Part of a small language model's weights.
Size: 12 layers, 3 heads of 32, MLP 384 GELU, vocabulary 756, 1.49M parameters.
Training: a variant of Adam for these matrices, 97M tokens, 5912 steps.
Each number is 128 + 32 x the weight over its row's rms, rounded and kept within 0 to 255. Layers, rows and columns count from 0. Numbers have three digits each. The size before them is the row's rms in percent of the matrix's.

# down: layer 4 MLP down (transposed), 384x96, rms 0.0541, rows 264-383, columns 48-95
# up: layer 4 MLP up, 384x96, rms 0.104, rows 265-383, columns 48-95
down264 104:128134158131130059163086148053170146119157099107035138115106107134128093160133098103155161094104184096119127106132118136088129099130131155127089
up265 093:075192090117122161106127140153130128233147125083143162159070116174120118152095082082114151157099180077138148132178055138127166116136121115107118
down265 094:130103153145157085120155140145159143104167134189124094099140204132111173120086161143110138053129107161127086136104153107131080115155124126134164
up266 081:133120100128117086101132116080172129147122166085107062076146175150120106141159103077163149133134116131176105149096094170049117152111171148140182
down266 091:104128141142102112116117123101188141141126167068113089100112224138119140124148121083153185135142129124152099154132117129039126142114166162115200
up267 122:076125119160109099139163114097165150086073139128162129087133163125114107168104101155143141146196073149138088115139152144081098179141126128093166
down267 118:120105146109111167148176127139162139136088120179173124126118127098092121129081080170119137138143118146141145128095110116097157082134160073085071
up268 072:115146171147099120133125124113206101153097194109120085079116173151103118176182068102135161158120145136142091163088107165073125177075159148134143
down268 101:113120145164089108125132109110219128151104157079106112095096189151121138162166103078135217148137151115153110156123100132048121136111166139131161
up269 118:185099139162139136119141138110132100123188103103134113104073164150182117110152138093122122090125139143133189137152153096097123128113163178084153
down269 120:108122085110158080135092128153128065123139101089145137147107093215143122103137123137128188105061110141139110142234158163089149089154094173068150
up270 118:043153110189102102125124161099127167139072142064072139097106148122076086157130123120169150124157137108127108129089067095124138132108179135137118
down270 084:111072121148054088076099132107137178138171137098093156154120211115107178112124152098103113189144151093092142124146151142136121126110167130091114
up271 108:140158074180124126173120160114132170104149175092167090092155148191142105166145115126071105172117127116124102111112090154131096156091120176143138
down271 113:167150134176060165150122142157120101155107115130136111087153109148089134083068116145151156125174062176143085095136157128185130126136137120059173
up272 103:175096114171105114135113145124236164141069171127094121102178161134147118143178138121111141165142098162110160144178130136112062116102156110165180
down272 103:089164124137187100163160126122117110135093126120141147097068119159132142084176159066115072142168118070137101090094099125147168150117123118164071
up273 074:126133085133099107131146118100182127123118136088088087066127174178106110119172086091136137127150120145158092174117127131078134185096181155146162
down273 094:104125129138087122117134124129195149143115142080099089097097205136117154136160114082149209156138135122148133152140130107050124150105161148091174
up274 099:179121159156119102112123146099202091153146142113152164159132203168146156192122069122136135119154132196144070131145142163076122121081115123163168
down274 119:140143112171122074082182097114187156158142185126115145154151184198153186173076112084097104135117141167118104071133132115090132129106160122153131
up275 100:084084173189120093099118137071223136132154124147086124065123153175170132127179141126134139123122078135175110156134106119079137133121186150130147
down275 105:095109132149099099155128086093171161150168101131131136158102156151107136110094180098163187143116127128173125119152119139110160112088148147128147
up276 090:125173028135104124125120115157190114186139101109117144173146132175096138196121069120111106147115155121147123108105141120151134145159137146106118
down276 079:138163150090158150098139087100115128115095152110145129124084112141143157095127191148158099130105143110107129117102163151075086097132133102158112
up277 100:112196107189120106097169148102141179162180186083146140151159152158048167122194107101161122170095141164169141131140130118087184171141149076146122
down277 103:109134129104150105104197136153099135136164087099145166122188073110107172109172148119209103136108166142146131102148097181106168112112137096150113
up278 104:055175112110154113123146119166108124131120205050102134114154119138195115152114134061186151125139120150095158100084147127076163142095108182128138
down278 095:181073087154142169162150108116090065086131104126062148103209140168095128128095139094081179138171097161100112131130145190171102093151146116149119
up279 091:120165095180061083093100132057141167132187176123124098096128144178167097219112132143165123099129143117086148112121133153127118176137115129084116
down279 061:169114175063147121152184129201112084117123121101134108131112130094069145013148137099124142112143130115185106185144124137107103063129098125169095
up280 114:127130125152159101189147122129114108143148192078124130101154175202141066169154167104088107132107126185096121140125108160102110141111103171176148
down280 095:131159172088128119160161107135144191110113147157126162116110101163134133070070117130116221102129079166122123097141131065145119109121115097100174
up281 118:176196145146084156109092136103151149151114163103060091172070131147104150071135095033142170138168140141164129194113111078106145135102117134086135
down281 099:130176086169112140118131088147136098144109167110105137178086154130118166120076076104106112167116141094142111170194168120135121100098108141111163
up282 107:140153057147100123152056139124133128164117127125129164088115146112144144215146055140090140115130112104171109136109114157103178169115105133103158
down282 118:147122154101127189132081140144111147128106113156168115063115177118119114141051098175145057129143063119163087098134110125124178171095105129168149
up283 103:129128123174210125152102105126164132160105125113108103094130178125055108156125093099165197193131101190140062141159139131077147126128156146113146
down283 089:139106052143152139124118154138188093180128119103172112076081152112077150114104091136181170186125122153165133184097159126089120084135174122116151
up284 104:165188147121143055113116146114161153142149206065086119136145123174149130136122101089168119147127163128104144118141097155137186189098154079146174
down284 115:094120117132114104149128116111127143099079123147127089141119144140132078118124129109160109139137065131094106169158121141128087126146046072185142
up285 104:074151131211145134120169135121144175120112117066121036133126144103088094111145115107156113131121201119147135091056142127118153155138167106174149
down285 124:143135111147118114169141115113109172107125116180154132191108063108104105168127067154152110145119171110139126092070141070161120145188146128090121
up286 096:171151102150086152126089144036189148084162139098113109116142174108088140147087161142141163115110174106116063194117167181117110133120108116153145
down286 100:076121162105124128145179087204101120165103122142128129123124084156138123102159087126104132136120080178131140135191087079100145082128122161130146
up287 103:105146128137090075066076143123137107192121154091044126081161131157161158164163093098129116115174124154140091116113132168130133194074110162124127
down287 125:159117148118086122149091107149110110142098145173132100111216142080154090079159172133132081110117109100131095095170145162143153103079090107155166
up288 098:118136152182145129096111130143196157081106146136064112128136163180144144087211128122168122091139138156115155094125093120131088166094176134121139
down288 107:083126110130106120180137126161088132106134124147164133130084144141109169160152132156081159076131183130133109112110080164184175139148158126160068
up289 102:130104196174119115117159094111172168089143172158130082118146136139158125076146141146129132148109106132126078221097080168085148122141169117144201
down289 096:176119109109085205112115147110166162175096171092138095085091140142138108106142115154153148189150124104142118134080160124149142151119117137139177
up290 076:087135147176109134117128114146207133145096139078116095106105186149089101170177087081126178129150138143160112153101132122090145176086155161158149
down290 090:075130163173093124110129115130199144146122132095115092106107188141112149167148109069138206148156149121168139142153133135056112154110166121110144
up291 113:171133118152133115085099157158188127113168131052083077080139151136147117154152139104134110167119165163127153145101092133128134150097156166057162
down291 114:139102110100174126044122098141132077104135084079107072127125128148149146114176131099097175189152174114106155090203126128119109129159157121135105
up292 101:103145149175162126127101135122196169126105125094148064136177154181132107143136145071157113119174120094126142155106066117109148185132094133091176
down292 117:102097182104150076090116151099118112074100093080168102163137125137138139143158085096101130160174139128067116100118099112140165171169141108132125
up293 118:161172129161138181124117152069110100185152166090114156124081124148104156122108057089178178127157144178105090142150145137076179152115134165105158
down293 121:144083203205142113088158137104086091144115178152103195082139108135123128124112168130106114102055130139140161116152111145083142148139156147159131
up294 076:116135140175107115111104128095156139174131186062122092113152164168125133160169090110101154156124142137160106142127090155051125157086157162115156
down294 095:094140148169117113113123119130214154160112173082106130114087199165142133147168087087117205153121138115168102155149107130067115133106152138112164
up295 110:153131138185068157066113147081179124154142133114086150147085172134184105198129137140122122118089143145137136171097155149112121170094111133142148
down295 081:129146140113145106172119103109092133195114157199149123107098129146074124127172107083158193139179147131164177114125127099144113152105111120100146
up296 107:120182090142138117092042109125145104180167147090094127106095129140101175148213125057137144116126106150113146151092112113121137148155147111145117
down296 085:078159177100127191103191091149110113116199098122074087093166171079073130130068130140111176146077148119138109092130103125185094108138142103163168
up297 085:150146156176099129138167127127121169099110181167160101120102106115102147124135095067164162101146075109190118170087109125076156137154095153093133
down297 077:125141109152138123133097099120075089103118144165110140184175091062177108149112109144125187141126113138126135110182091127197093054143145142107125
up298 099:102183217151110109105119103135184085206091143092082105162129149138120090114143088116147117160130105148117125142092109135117114203113125102159155
down298 091:133121151089151149146126068133158128135082129147116139155074164136158156173097113126134134183085139103125105110095183162143073055172153114152107
up299 105:089085191190155159183150164158119145131120157112120130089146167117104065156089066103117109172135153174047054163104080134110134153124137091159154
down299 087:124135090064166137104144132090113142111130136129125140117146151151117173122159191137130162130082111092127154112106156060068100130132123150118146
up300 104:023134124172149141041156114146129152119124209150117144138136139102102106131118096121094130108113132153109131177105090124131141128161202162176152
down300 073:164059144135128142146138123105072079163112052143126106093085134140138168115129160142201124115160079106168121062122109128128120129148074107107172
up301 099:109166136143107155098112099140177217107163129160139132091061131163153102129089125150107176116146131087151146120114062109090111108140137182149173
down301 096:120130132129170116112156162152062062154140126114137111173172147099113143122170139074115133110098120174132082131070238168166141090126124141113097
up302 073:103147158166096125124117116114174103146098186070107076072136169179106105161175092092101150122121137145174104144084097159069143166115162142110170
down302 094:078128153169092115130124120134211126146111164073097112097094186160121144134161104065132192139138138134177120144125099137055120121103150137110156
up303 092:153123159150120144082092194132154113106163108106121088117124145142115129180104114149131189119089213093142127152084134162112078119086143165162101
down303 066:168134078100123110166123118151106116105120161158122153135094124117139085057148118106131126149147064143122110134160136137132120139163125129063211
up304 126:171149141131125138148135155131159095142108172118077150126105147174143113185169113025084186126152135197150157131124088116099169168112125130145192
down304 122:070156092155128119106122094142142163123128058139151132065143089105071141164155098160161169130129134131161184153132159165161194180176047156142107
up305 110:146136105106142203148139117127139145104120185142157098143098116159078155099154098078185172117148140157099121117160094110111178121162149135114116
down305 123:146127089153193059133164146118154081120103122116118143058065145110127163119100177142149191054134132113152129154181113099135122137143075192176192
up306 096:081137127180142142162122127113220137143136172106076073060100197152102114131160085098169158147118138159143132131108100157070133151123131144141133
down306 075:078149180136101118163179135100215132151124141136122072079092211113108106119173093149145179138129111121095122132141121109092115083105166084125140
up307 112:150195176137115138130116123077130140153107114111104158125120180113086171125101117123171127158169133135149170084141147147090163172082186094159157
down307 115:162150146075122119178094148096130141170106120146169123114152150117060174110125174159118117171173114113201166110113100117115169123129085165096127
up308 048:093137096073131133105164154112121145107107164130092128161142151148181192090142154177116107154106090177099073176132109142145108077085189097123106
down308 033:163101194146122141155134122164101123168169111151148141078116085102117119160108110147145149095159176098178141079096163114161127142137067152127101
up309 073:094111150172088099100141119118209123179142148086102131121118201150100123169179063072127188137136133123172116136102089146090137177100151148136167
down309 104:105115144159087097108132128127223118154130138084104121121098212144113145166184087076124189153143156108169113149143123143066127159103144122113147
up310 093:141132138116113117096118090114197125151160166046129104099135191164153132138166131110116121122107131149139132126107121125076100173070149109143157
down310 078:126131153131109100113146132157201089120125162061125093103109173123142141132154121110143173174095133108144125144128123100084098187135143120118173
up311 095:090101145190095118158100145104169112154102109124135109101110108135055136152135127167146114092128074138117090079175152101118118121175159078137112
down311 088:179103131076135139095171112161089110121176134149141174111122133130182119119158119073102167093158152103139149140097125164177136109094124163145111
up312 113:150170130155116147166078140128107069135083161123138176160092149165156161172110112071143177110159151168138110159095164119099150174100128155118119
down312 136:127086157144131140076111119162077145109099110135099170086151132141124160110163203110167165095135181118150111119108128150111147131131122110066167
up313 108:169159159130144090129078154127143080187125157099088103126095158124172124149136060104112117127091147170162110135126152194093108159074135133140160
down313 103:133119145140177121126085162143129064153135166058113121138135135115140120137170077154103158125109092165174133097116121160081151171099092118029173
up314 118:046160132142146151168143093107103157173116197095098114102152142126086081125121108117127145131129075112072104121129078099119144132156111087112117
down314 120:132091136113075096095128113119148178089146100152124118054143154146116141150201177151159098134126153144175096143131152169113160103114166119186132
up315 099:154140096171104095127099081139154051142131173157101064125163141160142148174112112124115122201132113165160137099098098163118086143088151099106125
down315 106:113095196095122152122130139150102139115195102117144129110147082133171155114108166154130110113141156109087089120179137105146137142141128167117080
up316 109:128111137155138125189117137147139138134108107144159101122057111132186102094102111104167129094158155088186172145150077105097148144165161173120162
down316 116:154157132137131120075125101098102137109165100176155164168200122123127129134214117146089143137080133187137087107096166168180139068112137150124074
up317 109:076163147159155158139116143145134139083032215084145106137117159141171111129167090107117136167172147086105100151128106155121101161157073147089169
down317 087:132116150148142131072155151107075133165125073083067100112122128144139135101201076110116157159085083079111107147092159109102183127154119138086142
up318 114:157123103185099158146115123136133109158115176115110139110103142154212108141178071079120145159104166164150122165166043096143114152135127103113133
down318 108:167138057177081112139075152086147139118141070161021148106126136146118128124119110177130154106152145120137060161083171119152149127122132186125080
up319 112:082088095172124143144144107153106130112074143106156153119089181188138125182121122071132141114174123122109122127119143106120100159164107145100146
down319 125:116119169141138143078070110175113145137099100124115120112122188135126130125089113123140175110110116094143111090108150114157098152147180134097138
up320 088:110122127143133119120130112168158200085116180094071159149149123154099132194125049109165171180144163122166130113089089171101094123068145122147189
down320 090:111159119121094154123161122091123079150142087138167046162083128144153170042143168124106122123104098106104100131169130097131159120150172134117107
up321 068:095126136075066119065083196091170119094166163096099128107133163161133142142149092105132140112131181177103105167071084135125106121083148104146110
down321 059:208105122158187103145179051170132147162096103143195120096107079135083131123094173166138149168124107108137120113145138143139113156160119170062182
up322 095:101165113156109089088119156116143139170143199087106073101133183174129128123141110108156153146131116139146118141121102159057092153073139135137151
down322 095:100116173144152113089121130144158113136106132082118097135130188130101159104140076090148173152101150131148130085153121157105134110137162111092174
up323 125:130183146105077088085102147071141169127116182120096149077160174170133107126086128125090136136074096137090126101128098114123180150107065141198142
down323 104:143220068123171152138120082148119101145145118124154115094135142143142155129172127192111130132105142151057133159111073110129087089118126141143158
up324 074:127143105172108118125137113106206136153150178086097102095137160160141126134183081082137133152149146171145145168092106126064131163079139150143163
down324 097:108135121153102124115125136144211144145107172083092083098103197156136137135175081075128223154135137135157141147128130113051130152109154121108168
up325 099:125122072075063103122155193095163133165183139087119133136146143171125183202187056132058164127172088115129126139169143131090145141093128123111131
down325 110:116084149211125165067165135112081124126080122152114159104125162139153074140095145137179116116141168184186117107050142089116143103123193165095128
up326 111:177096109165142148153111160151152090113149149119143159101078160117116132203145124082113104143078127188148158170123122119075138183119136152197154
down326 082:133084161110091157167090148151098114115195081173143140149083113121116123122097104206103189092160133086142167178139161111141162156133086096111161
up327 099:119146104175174153136131091146174138100107125135127071112148157146175155130187125065107126089090158174155126144072110191114101145127202097115128
down327 119:146128129073138196134055080143086095139106105119187083148137160114183110133183115160099172104130169198104131147096130110150146135120149092119095
up328 123:161143189167123120090066147108121098130172199128072063113134210146139118100090063102110121171142168154133104112168133197120167118094143096116129
down328 116:136089131139128121150081188147127168151102109126125050144164094112117120103168069134084145110107107142151168129150171111157151114119142078124048
up329 121:092182130141166112151120148116133132180088161107075125120090165129107104168104164037129118119134112167130089169112145111081113151105121150143115
down329 110:074120120092197108150147086140153123162118144127134126087121156130151140118150155114139175137082065144106078149140107077095128139154139129113078
up330 086:170129121122034116147157141110138179190121128125127095084135113131129079174153080136148102101105141043132130133137126114111172134151150105125134
down330 081:151079148108197104099129136096123102114119093130132158152116120218143069122132102100158125116120168167123102117144108091113135073167123123163094
up331 111:140182139152093178152096159057114129095059154086132153145113158136127172172108147066201143106196145153124088134141164129076170197093109119096128
down331 114:126095156183161098117104177114081129135124105158106151078141139117094142156119175130118119117123143112112168109128086161084118081151135125174193
up332 111:123159091151018115095125158104122072098120188174129103122146179135125148116134091140146126132106111132183094122130134105109141187143151140164116
down332 127:066102138065153144172106140098122151102161106107128102108134095155127133117109138155145135116196106120087113109224078141162181100129163129182112
up333 110:115205134172146164102147151079134153102104192157114142062127136157133144127133061136114121138118095148084149151116098174088184178123171102164136
down333 149:143168165167165163060201120095120101105114096141178181062168109166176134138124142141160079091117087196084146079098164133097178123108114148142116
up334 076:109161177138096115106154116138159117155121197078143085097100158163110108167159085090118156107104158140141100162106112147051134172137154148119170
down334 091:107141170150098139116121123142192121168088174072137114100086161166122120139151106078117227146121159091166116136123118141052113136111151148118155
up335 101:116141106083089146104153158101137151175174172116103169148066124157184149144178076073046132131133134146178125177153116119107143113153100167165135
down335 095:071109112168128149098137174113136092134094103191141128124152181142137144105165162074193138114161168175147171092137128114160111119110162144091088
up336 106:079175150107162089074137121148133122155108160106105097069087149187118088155186117122156136144095170089139178108137106164038131182083154137116147
down336 110:140097128109132182087142144094160129143163154072150147104110115139057134156187158097122148124138145100166141061163112085068132121108143127078157
up337 098:139217160143082132144106137141091168152146206095064100081151106122132161118164094065139157155127111116178147114119071136125088163071145156096144
down337 097:083191163137091115143092080102091118089179112179104086157191138152087134142086115101143088125103167125115115150124109118094069103126163157110124
up338 104:090130145158065132114135124096199167146053087114076104064183160100094143076166103115177130139148158163151124111179132165104133191117123098107172
down338 062:102178110152183124071156108131127094090188063198141093151155152086154139165138083095107139134154100077137147157114096133131135086154135135120147
up339 013:109098134157143112114072070156118156130110104129130126149193150136071133218152120124095163117143207199163156140210129082149127119158154151169148
down339 007:216095156129142175137147171157119133128176165113152149150162098140131122188140158126124118143146112138150103095140163136191192165164105154093101
up340 098:095121105164069140200113081112132152180091104143148124152091119164076107155164126153140111154120154106203178127175122127109094162137131093086136
down340 095:168144079121145123120147142116090089101177132117127127111149155121160155120095127173116193084148073120104078171048115120117157089169126193178127
up341 101:081122122144142139106140150096121066129118171124124132106149125143170137149138093127184082082123146190137076125124128145092173208100145136178122
down341 110:180088094123080096176113102130137150093146162131083094130112132142108126115099149179099138148139142121185167174133127090093093066143125153099146
up342 100:092095215131096132036180192124166143129094166154076162095148148108134117127154095089143077080123157161120101115114085153092171158110156126107128
down342 081:193115171104141093161142156127071141112164188144105193121122139104145083151147140106132195096104147115124162121108095164111111076150110198067128
up343 111:149168107161107111149147113144117109111101161123097137138111152104085157078152084105117159158186111154192090121148129136117125184087099119101155
down343 109:129181167080095103084116096127117150110178160123128123141124146174121114138124149098133095154106194098179081124116125153107185060091113103095130
up344 094:113151111152120135167080069094136159145129117139044108111111107165124153112130040073158126112140145104107162109153107093105184132171089176093131
down344 058:168134116067171167113096117085178125102144133149167202185119148093138095147134164132121158142129134154105137126159151107153103078154156130089113
up345 084:123140131153120098094127136088166161163133172062103091107143202171122128152166119079132159136117124168150132115098109132049119180102167132140181
down345 077:107125151143120115109146145124209149145124151092141115122129187125122139120137106098146234159119141127149152132132123102040149127112162114101150
up346 107:128158078133117167078106156100168155141138168126113140081099172169138105131136120079116142112149112113096154175139104095040133123134127191091142
down346 122:180144101169075160126105178091210166171142124089166182099104163137053112134181110154079126149140131116157141142118116099090188102137107128146099
up347 105:127100062127145138118159117105172142145092171116123144050112134108066097188149049153144143132131094160121083111085103155085173136121132145167146
down347 090:181111119146160176106111162140126157150098102136142108061124152144136143169064092162131165128168078118150065113116058125066148124129159146159134
up348 099:088153150187127182127152137129148176112185160109096088101159128161142158155158037067140147097102183069111147137098110143133132145154163126084099
down348 094:164124086113090105087144118148099082111133131105146150166118127105097173129059204147105155108132134178139141145071141095156134121135128135115083
up349 110:084190156118115136148096098071189181114149127086106091088111156100152088077159104088188144120150103117102138111163107110094160172125169145078192
down349 123:051147118150129153117127140112159123198149105143121076121112129204124137087101105056167103116174084126119087121150137088134123127202026133126116
up350 075:096142131144113121093151129102185111138123146053114072065111196153115098142164073069113175125123137135132115157094121123098096159090152141135186
down350 104:103136163158095127106144140126197136137102166066106080102105200143128148123157098072137220147143136120152137154139133130060115122110163128131171
up351 077:142153154163101126125163127120167148118118187075077084076137204192099103122150076076145158135160119157149114130087091158070145155124162106145159
down351 085:100119157157080094111150153139190144117108170106093097096115187154130153119139086072138192170157122152160142110140095138059123132151131096131174
up352 107:119077143136117090084088155068118080169125118131146102121117176170145091118136132137149090148154136173111139101177153144084181123166162105177158
down352 134:117135119162138114050095149115097149163104131185148082149123175172205122073062180169142122109155133133147147118147118161149123098167140092107157
up353 107:104146122128118159188128112092178138136062112121113064114117108140107090106136111098195114190183113124085083172153118077123124172144152119094123
down353 095:127148109093138150118093080106125108064187147153159108074145104192151110188145112138126159106129086054097189141121118100139146141139151121155141
up354 072:108104113151060110112135101109190124156100143079131084115123194130110107183176120108105173107171151165162107121075103160063120155121151143146173
down354 110:095113133176093115114125110124218156153107144078118117114096214123129106167166118084118197150146150115149119142123131146045107154110139143125163
up355 109:121127102173130131117127118129201138184102130124074071127156124136110102160141078086139142124221133148099145159158152136082111135110218090114137
down355 149:136105162142097089098198155148143158164133120143062099116133148149127108149098134126173132129171151117096145182099127120112163129125155120152113
up356 107:135163125171100171119116143131121123166105112101119123108084109179182104113135056116171152135140128088128196137188112119159162118134136169109085
down356 123:126110093134117090127161111114179139053164118153167112145175172103101131153121180140084097100087136173138072154117174136091134148123106136154172
up357 103:097119098171128154155101085152132138128139147113038171106119117162144040140135107116119131169157096078120107101102083187124178103157108136170122
down357 093:133073133151097080049114198132114079137167087141135101134128119154089198141153140110097173157150128126144134100161197125116136117077173117118132
up358 091:096182096117090135066108186082173110140146103155128119136110146149171132135116120137154119065140134091163082161097136086128179143153167084128099
down358 087:115107128131151147131178085172140173117097142130141134121106119093122089094107194151099134142092132137114106111131094205123108112065096113142153
up359 108:151136118139088191095126170082161117148138180141091148147081135146170136153131045108142139143169114166146076156121115157116163171120088117124114
down359 069:193147171195125091111174081106148116095148120145111129081148133157103104107135165092153143134130166103082134103177167130100098106131162108115096
up360 073:111127135135103095092122124098186135140131155063125078068123215148122134139149097085106129130148126135135109158093099143088141204111164121128153
down360 094:102128155148088115111154124115194123133120143069116110092105213141119170122152110079145198141149131119155124155138127125058111130113151124108164
up361 100:148110173088092107187161089122098129106119179137150118130096140126081116098140068124129094092109164148088143129115081120099137145108170105075172
down361 112:167164164099119143163129083043106134130124116130123132187128153127095142148130107127097158087098126115096135156158100207068138124111175161119133
up362 112:126107182106171104209162167104136130116127170169126123100143139163141127134134111100094159169177173138097118119122092144083139138068138124128132
down362 078:129146104203143135101148097133140133185066160093166139171151171101095099082137142147125127106160091088163120157067118098139155118090093073094114
up363 089:105081137188078106124120109085182177173154163097134106115119207148109149166184142059138169141141107129167143140109098111062160152102144142136165
down363 071:126077148177097118106131122087178106158134111108160130101109177120092173128186133074155208182124135125144140125134151111075108125122128123084160
up364 073:089141135156094099110131106129181102158124152087111106094130203144127128148165102105108154126118132120133084138115111137063125169105186141104180
down364 096:097119137165096109127146106121221110139111149087121103113088205143123150151163105090133189155141142094168098147142115132041119134105151132121164
up365 084:138124110152082062111131119101191156123129168107119075102110167148100157156182114066146158148115126131139103158090115149081103199104154122135198
down365 082:141098131155084083105151112120207153129134136084131110104092184138105176158158112092143183161134132103135113139125145117066125157088155146062206
up366 091:088175097163132130148090132061109167169095143153103095108147173211110112126182134112119127181129118151097151098134096170131161192070101103140135
down366 098:104150124122111144132135162107095115166078081111128127124136089037107186108102160110146069115121137138104159127137100149162111128122093116158146
up367 074:118104127148088114098121120082191113141096130091088076088120165183090122180170085101117121131126122128174086177122091176081124147113154156129159
down367 107:105107144164072115112123129113210142142112140076079092111103197157123144154153115089149188153153144141172109174129114137067112152106158159106172
up368 117:080131102160168153135071116086097139122099177171135150088130195158206125185130089133076124113134062178095054099105132187073138170107152137124150
down368 123:113138144126093143083082091104048164138099170061152122151167092172126136103067156154134059186084058119138128110123171098133137125139126169109122
up369 093:140193152114163135066105158098118099124098090118093158112040163143122140136150112112134116142191138089145107204175131160104155162130123138103101
down369 075:150126152118083098145104122157165151133155142134162113167165105170133121106077116152133083104071132169092144091117077130105133098113112078099169
up370 099:080142131143110159088094154102155169116083130141122148101100132163113162104212075071141183108093115131163101235097123106096128131168122125059118
down370 080:107079136102088113153205120109153198160123134158148103143138122122112073190054118152097170140175146149129131103106100162195161064140111107075165
up371 108:173175132138079109135104112132139151180105130153119148143144150191116107115105084086161169170140123114134129062151169146117061170103140147109170
down371 147:169145140138155145111080082082117113095176120117158119177109143098150108132111106120085157170116183040150126148106071184149087149143083159188162
up372 115:086149161121165167194081134087097092158096194081123168135126165124151094148094123111143145139111123188121130101071108165083151142104141131149157
down372 113:163087150128136136131144099121096085095121200099132138149172179159139086071165116118139089115078118172132168105124119113150149130164112098134141
up373 100:131171162149062111111122148141180149078138165149078092054211191124165135149135176102077141108143081173141151097136166146089114173114112106128150
down373 082:104144111134085163197107059140088083157113151102123115174138101178150125128209147178136105119065132087123100095169090159125136091157143085108131
up374 080:147086132216096165143115098110157164122158167066120089146098148094081155163134164102117161162176123149165083131140145155105116125085088106154175
down374 059:110188164062113077117143136128099107098132148182091094114183084170138132086137071129173158149116111126121169133149104083139139160117125149123105
up375 069:112120153171085127109142108104213106158102151087105121062119153132105131172175067066136142134149149121138101178081107160044130169112142159148144
down375 116:118120148165079105113125114110219143151116156077096107094108186141133131154165085074132206139159151115163127157143109149041119167117147140126164
up376 101:166200117133135096113108114155115136135188137107174144097083190111190076118157138100078167173119135129103107147104139189094148126102155161153170
down376 091:154144118133086158113124123107155199073159131107120152101131128079144112128107111128167182185152077045141138129163161182084141139121156164131099
up377 108:154174150122048153055148168155134098104074230120102169117111168112154134063170121111127152132229105118104134118142129118129128142151141122141134
down377 081:134122119102133107153082141094082138147190143191090106102115109144159090131100084112104168166138118095122109095115110153111167104184034142147149
up378 098:020155162136131136085157121151103184127062143159139188115088127134162103116091079086152136099121129143194103130118104092135138130136157198159147
down378 083:148135157058162138148126125096101141121104129181121159114136098102154178126164115112156143175109122143126094086100119121120057044174109126099116
up379 110:124109149172109088174153165172129111133080108122065112108173154139113117133101048134143121175129120148170135099191092147111070155072161119164158
down379 088:137163163182136160168099097091174080156125147106118160159170116076130131090119135130174162113156113045148156154178133139086141106096097125151140
up380 087:147127118129106109101141121089186119117121133074137083108117202175125131147187182071132137103143153148137072157106116136079128177099138176178189
down380 092:160101103146112107135165113135170137121118131065142108122091188152118142145173183077122184139151149113175094158120119100098114147111103145115164
up381 106:134185146182124075174114162108198162150150188096092073094151158156104149124136130092129157128087130121107146122134103149085109175088143115161153
down381 110:110149143136115107159138133121189134161127159107117089097105159170117123143118126092143219140126089134122103131165128121091100131117152090103192
up382 085:093062130153099102129151103133160115188112103100143108111160127107087131151147072137109136126104166100218116129126134182091113173138154178153168
down382 071:138193126122148167180133111126137123086147101156154106169096108215153131154117150151157124108149103177088135116107125100167177074157102111113135
up383 075:092110113184076132127116108112226138169116142096140084098096197158093112168159118076158146148136136129164108129078106163076137151113137150136162
down383 099:082115140183059131131136116121227133155115146085124100093103220141114124161149118072122189147143147120164133149134135142052116154122142119119162